config.toml
num_attention_heads = 5
num_key_value_heads = 5
optimizer = "adamw"
Each number is 50 + 10 x the weight over its row's rms, rounded and kept within 0 to 99. Layers, rows and columns count from 0. The size before them is the row's rms in percent of the matrix's.

# layer 2 MLP gate, 320x160, rms 0.163, rows 0-80, columns 80-119
103:53 52 46 49 44 57 48 45 51 48 49 53 50 32 58 42 60 38 41 45 74 60 35 54 46 53 38 53 44 41 45 59 67 60 36 60 41 43 65 52
102:56 51 29 45 41 49 44 54 52 50 28 38 50 50 47 62 35 51 59 61 55 49 46 38 58 37 34 43 47 38 47 34 60 62 67 46 47 57 46 51
093:78 46 45 48 38 44 41 58 54 61 53 41 60 41 47 44 48 64 57 56 44 38 53 51 52 44 36 43 66 53 40 54 48 25 55 55 42 55 55 70
098:46 37 48 51 55 58 34 49 62 38 66 67 32 37 61 46 69 37 50 76 55 40 35 62 61 33 45 67 55 68 41 32 44 58 56 60 50 47 45 51
099:50 49 44 60 46 68 44 50 46 47 59 48 46 38 60 35 55 69 48 64 62 56 42 62 18 49 52 43 53 38 45 45 42 43 52 52 45 50 49 32
102:51 46 46 46 47 52 48 38 44 58 60 51 37 57 49 68 53 38 38 57 48 51 44 50 62 34 61 44 54 73 62 40 52 56 55 60 43 37 45 41
098:57 64 34 60 53 52 32 47 72 49 50 51 44 49 64 62 72 41 29 46 67 44 57 44 52 51 50 55 54 52 43 64 35 40 29 52 52 40 48 56
095:49 45 57 51 56 48 45 68 52 50 58 69 40 46 56 41 45 29 55 43 73 44 40 63 58 59 46 62 60 64 40 51 69 55 43 53 39 47 49 72
099:60 46 48 29 52 52 47 57 60 54 45 46 42 34 45 48 65 35 47 61 46 38 62 40 59 39 57 58 59 44 59 41 46 31 32 54 48 37 35 46
103:66 70 45 55 38 55 60 65 44 60 53 46 53 42 72 64 48 59 50 75 66 63 53 65 33 51 46 50 52 54 38 47 72 42 52 48 40 50 46 53
095:44 63 54 37 69 30 61 37 48 55 49 46 37 47 42 30 40 47 63 34 55 44 66 58 66 40 46 42 44 63 44 51 61 65 69 42 55 70 39 51
100:40 49 61 39 67 50 60 47 36 30 56 45 51 58 50 29 50 68 62 43 59 49 54 57 44 56 38 40 37 55 60 43 42 67 64 59 51 73 61 54
102:45 38 73 53 47 59 53 49 30 25 57 53 35 45 46 24 56 65 70 43 55 47 51 53 46 44 52 25 53 62 43 41 46 60 64 40 50 62 40 39
100:54 49 47 42 53 48 51 44 55 47 51 62 65 56 43 45 73 50 50 66 57 34 57 71 54 42 33 62 54 62 48 51 51 42 46 38 47 50 49 59
100:43 79 46 39 54 30 48 53 54 54 35 48 50 56 41 40 60 48 51 56 52 57 62 39 51 40 69 50 56 54 52 35 37 56 45 51 33 52 37 62
094:35 49 49 44 55 35 34 54 44 51 34 59 63 46 48 40 63 49 67 50 55 58 57 55 63 47 34 37 48 74 54 67 61 55 68 44 63 46 62 49
101:37 46 37 40 52 35 54 45 67 56 45 56 29 49 53 52 56 49 40 56 70 66 48 72 51 31 54 47 38 46 52 49 38 44 55 36 51 34 50 49
098:48 64 46 41 56 50 45 53 50 60 62 39 39 36 56 31 61 45 36 62 49 49 21 46 45 60 36 52 51 49 46 60 40 63 61 60 54 48 34 50
104:27 49 42 44 52 42 59 50 74 22 36 53 51 48 61 55 51 52 40 60 52 43 46 40 44 30 45 62 42 33 45 36 38 56 40 47 39 58 57 41
095:53 62 48 58 55 44 42 47 52 58 50 53 46 38 51 43 39 55 58 45 32 59 55 47 42 46 56 28 57 50 44 55 68 56 67 65 45 81 59 58
095:41 60 57 43 55 44 57 54 36 34 48 41 33 49 51 36 63 64 43 46 48 44 73 39 49 43 58 49 39 50 36 60 50 71 64 49 60 55 56 48
099:46 54 59 43 61 64 50 55 52 43 51 46 29 47 51 32 63 43 47 44 51 54 47 60 42 56 47 36 45 45 41 48 75 44 61 39 34 46 37 61
103:59 48 41 61 53 60 44 69 45 47 51 51 68 55 64 58 39 54 47 62 42 54 56 33 50 41 46 49 68 67 45 56 64 48 55 45 57 58 51 36
090:47 55 52 39 47 43 55 60 55 50 22 49 61 39 53 51 32 40 47 61 55 66 49 38 51 52 40 60 75 33 36 39 46 35 52 47 47 74 65 52
108:63 61 25 38 47 59 31 52 48 69 43 55 50 43 47 68 61 36 48 56 42 54 36 44 45 38 59 54 52 41 35 56 39 48 65 55 41 50 57 64
098:44 44 60 43 34 51 53 59 28 38 48 50 21 36 54 46 42 74 64 53 51 36 47 43 49 57 50 35 69 47 67 42 32 42 75 52 55 64 48 59
096:41 44 71 48 58 55 52 43 58 47 38 47 32 50 52 58 75 54 41 50 65 46 37 67 29 34 45 50 38 57 43 37 60 43 62 41 38 37 51 53
098:51 54 47 35 35 42 37 52 66 33 46 53 35 58 33 46 51 60 53 53 61 58 47 39 55 57 50 47 55 55 60 42 44 37 57 53 43 65 36 73
098:45 43 43 56 61 54 58 56 56 53 42 66 23 50 48 38 45 33 45 57 45 46 57 79 43 29 42 56 46 39 58 40 50 32 35 56 31 54 48 41
108:54 34 65 50 43 50 62 48 42 20 58 39 36 56 50 39 54 68 53 38 56 59 43 54 44 70 47 39 38 45 47 52 51 70 76 50 56 69 45 38
095:61 43 45 55 61 46 54 62 43 63 49 56 57 58 53 42 54 51 46 61 40 59 36 46 36 56 51 31 63 46 48 49 49 31 65 41 59 46 57 50
100:41 56 51 67 59 54 63 53 36 58 60 42 60 50 53 38 54 40 64 67 47 57 57 48 41 39 38 48 59 63 42 63 55 51 27 33 71 41 45 47
101:60 46 22 42 58 66 56 58 45 65 70 46 54 41 50 61 41 52 66 53 47 52 63 48 54 53 46 53 63 65 50 73 45 58 54 44 45 65 57 33
103:57 38 38 55 56 38 63 50 57 36 64 37 45 48 50 59 50 50 61 47 56 59 52 44 46 55 38 28 55 66 45 62 54 60 46 31 58 46 54 59
099:57 57 36 52 49 67 62 61 45 40 53 31 52 30 47 36 44 53 49 56 48 54 61 40 67 62 58 59 54 61 47 66 46 53 50 54 52 52 36 29
092:27 38 46 55 48 50 45 44 54 47 51 57 66 60 67 25 22 68 45 30 67 49 46 54 26 60 66 33 43 45 43 42 40 50 46 74 46 57 34 44
101:63 56 21 48 52 66 58 40 76 74 61 50 59 68 46 71 51 48 48 45 63 54 55 45 58 42 55 51 66 46 45 48 41 35 44 46 41 57 46 58
099:34 57 48 44 59 47 49 62 44 47 49 67 60 60 54 43 59 32 41 53 49 46 68 70 37 50 41 44 50 50 50 37 40 49 35 38 41 60 40 34
103:49 37 48 58 44 35 57 40 58 43 61 45 20 59 52 43 28 43 56 36 48 33 35 46 55 59 63 36 57 43 48 43 46 62 58 50 51 51 46 54
095:49 45 78 28 49 38 24 57 16 40 57 38 38 47 47 44 64 57 53 49 64 58 70 61 51 54 55 41 44 68 53 44 55 43 62 44 42 52 49 42
097:74 68 46 54 71 35 35 46 62 69 48 53 39 58 69 37 52 30 52 55 51 66 51 49 45 35 52 44 44 58 44 56 70 46 50 71 57 65 34 58
096:52 58 42 55 44 59 50 38 50 49 63 62 56 41 46 50 53 50 54 53 56 47 30 62 50 44 26 71 65 42 57 45 47 43 50 34 41 33 42 61
106:44 55 46 58 55 59 40 36 37 29 52 36 55 47 47 48 45 53 38 58 53 53 53 55 55 66 50 66 48 70 44 59 45 58 38 48 51 57 47 47
103:36 51 64 58 55 38 42 37 43 41 49 47 51 56 53 30 49 57 74 57 44 51 55 44 43 47 42 47 42 63 46 51 60 49 68 58 41 69 35 51
097:41 33 37 56 65 51 54 57 42 47 64 50 66 56 53 47 52 55 67 38 53 53 45 61 43 55 35 43 41 44 49 57 52 62 60 45 52 61 56 39
099:79 53 46 37 45 75 49 57 42 77 59 47 39 37 55 40 62 32 65 35 55 47 53 50 33 42 45 54 54 55 39 44 36 55 66 47 43 30 48 49
099:44 53 29 47 47 42 51 36 67 57 32 47 58 66 46 43 57 32 26 52 73 38 38 49 57 65 45 58 44 43 45 55 49 43 42 44 49 39 33 45
098:34 44 49 47 54 49 59 52 65 55 35 57 73 58 64 51 38 51 59 43 41 43 69 65 62 41 44 60 64 54 60 63 70 48 40 28 54 40 53 60
096:61 59 62 50 61 41 59 52 40 60 61 48 38 49 65 41 45 55 60 36 52 57 57 39 50 46 67 48 58 65 47 44 52 54 67 52 49 59 43 40
096:52 41 42 50 47 43 59 57 58 54 42 52 48 48 45 47 46 43 16 62 35 52 36 54 51 31 49 61 59 62 51 48 56 34 24 50 50 41 58 46
100:60 43 40 59 50 64 59 46 51 46 44 52 51 44 65 36 63 52 60 47 40 53 58 06 54 24 51 42 50 57 48 63 52 38 52 44 34 49 53 50
100:44 56 36 57 61 46 40 60 60 70 41 63 44 43 55 51 64 54 62 54 63 45 52 56 49 32 48 53 64 38 52 55 56 50 51 52 27 74 49 62
096:55 43 62 28 44 49 36 44 41 39 35 52 50 65 44 48 54 38 40 40 53 55 57 75 57 44 60 43 58 51 48 56 49 58 55 62 58 52 52 39
105:50 53 44 58 50 71 48 31 68 56 53 39 64 54 56 60 59 35 45 54 42 48 59 55 47 49 49 68 43 47 60 49 44 46 31 42 55 41 47 49
109:71 55 27 54 56 46 47 48 46 68 45 45 65 26 41 49 61 38 62 49 51 50 47 68 58 51 57 62 49 56 55 68 67 50 50 50 52 45 62 35
098:34 53 47 45 59 24 43 67 36 62 34 49 44 70 50 26 48 57 63 46 30 35 58 57 57 48 60 45 45 60 67 61 56 67 61 40 40 57 36 55
109:53 38 23 48 51 57 45 49 57 62 45 45 49 51 41 63 40 35 41 49 62 60 43 63 52 46 49 62 66 42 46 57 42 50 45 45 42 47 43 51
099:60 55 60 71 51 51 45 30 47 57 42 41 45 56 48 52 39 50 70 57 48 44 56 55 33 31 45 39 45 61 59 52 51 49 44 67 57 63 39 56
098:55 57 31 41 51 48 63 38 51 64 59 33 53 45 55 36 58 61 44 50 71 42 44 57 48 47 47 47 52 41 47 36 61 52 41 67 39 47 42 42
100:52 50 45 57 44 55 59 54 32 55 71 51 54 36 47 60 49 46 58 53 52 62 35 59 53 54 46 67 65 51 63 39 64 43 44 59 48 57 42 35
102:37 48 39 49 45 38 51 59 47 47 55 48 50 60 63 39 35 57 67 49 56 44 60 44 54 64 46 33 38 47 56 45 50 69 65 60 58 79 38 46
100:52 42 53 34 49 56 54 51 36 41 67 47 36 40 61 46 48 42 61 54 73 49 58 46 56 28 44 43 56 72 53 53 44 46 56 40 46 65 52 31
094:53 48 38 55 44 36 55 66 52 56 51 28 42 58 41 42 33 49 47 38 47 62 47 40 60 57 62 41 61 67 61 50 56 48 51 64 56 59 60 62
099:77 55 30 54 57 33 43 50 59 41 50 37 59 52 39 37 51 65 36 51 34 47 63 40 54 50 50 47 51 51 39 46 47 52 51 70 39 49 45 53
092:46 40 50 53 72 52 56 64 36 50 53 47 44 52 57 32 67 52 55 54 46 57 49 55 51 61 50 35 31 51 60 60 60 61 54 42 39 54 51 31
098:58 53 43 55 64 53 43 55 50 47 42 49 40 37 55 62 58 36 48 49 52 48 26 47 41 47 47 60 57 39 41 61 36 59 42 39 52 45 41 53
101:38 60 52 37 45 62 46 62 59 55 43 68 46 64 51 34 60 37 41 54 38 27 27 57 29 23 48 54 61 44 65 33 67 52 47 39 41 50 56 46
099:63 69 47 44 45 46 62 55 61 47 44 52 41 34 48 52 45 47 40 43 49 62 28 47 44 41 67 43 53 51 57 61 50 59 49 56 47 41 54 62
099:55 39 51 43 57 50 55 46 47 57 38 48 58 39 51 57 50 48 62 62 53 46 68 49 49 53 45 64 51 41 62 55 39 43 42 58 36 39 46 49
102:48 61 46 52 53 45 49 42 76 79 66 40 49 40 42 66 46 57 43 39 50 48 31 42 52 46 52 68 57 52 62 29 41 43 39 42 51 48 40 51
099:56 42 54 58 72 53 39 32 60 64 62 38 43 64 57 30 46 45 78 64 35 58 47 35 60 38 36 33 41 53 47 39 53 48 61 49 47 37 43 45
095:45 77 53 53 55 67 42 51 53 67 63 59 49 35 63 55 51 51 59 44 66 39 41 51 52 23 53 54 60 50 41 53 60 64 51 38 53 55 63 52
096:53 59 55 60 53 61 40 36 39 54 61 47 71 57 47 35 58 43 37 47 53 48 51 54 69 56 48 41 35 52 39 55 59 45 38 51 67 43 59 53
100:42 54 53 60 54 44 46 67 40 56 43 45 45 36 69 32 40 48 51 52 41 36 40 42 55 45 43 42 60 54 53 58 60 50 68 45 67 53 35 36
099:40 58 32 30 55 60 60 49 59 62 27 59 70 50 53 42 37 42 54 57 51 50 52 52 69 54 50 64 35 45 56 53 69 60 34 39 49 48 68 50
100:61 59 50 57 50 48 63 47 33 52 62 31 42 36 57 42 40 63 56 43 30 37 52 50 39 30 56 59 49 42 47 54 71 43 54 48 56 44 41 50
100:68 49 43 54 47 45 69 30 73 35 56 42 59 57 41 51 51 49 38 50 56 40 66 29 52 60 49 51 55 51 43 53 48 33 29 36 48 57 37 61
102:49 67 54 26 58 47 58 60 52 51 57 39 52 57 58 46 57 52 57 50 60 42 51 53 48 55 47 45 60 46 60 54 63 55 62 52 62 51 38 60
095:40 52 65 42 76 33 51 33 51 59 62 35 58 54 46 42 46 36 59 46 54 52 50 49 77 45 50 46 43 61 55 44 45 54 66 54 57 53 46 59
102:65 35 59 44 46 42 57 47 47 37 58 42 37 51 54 37 61 70 57 37 54 52 61 44 41 40 51 46 44 55 55 45 57 52 59 56 52 69 53 61
108:47 62 37 50 45 60 48 61 77 53 43 52 52 46 62 65 64 33 42 50 51 50 67 46 64 56 54 44 48 59 47 27 44 53 22 39 42 38 43 59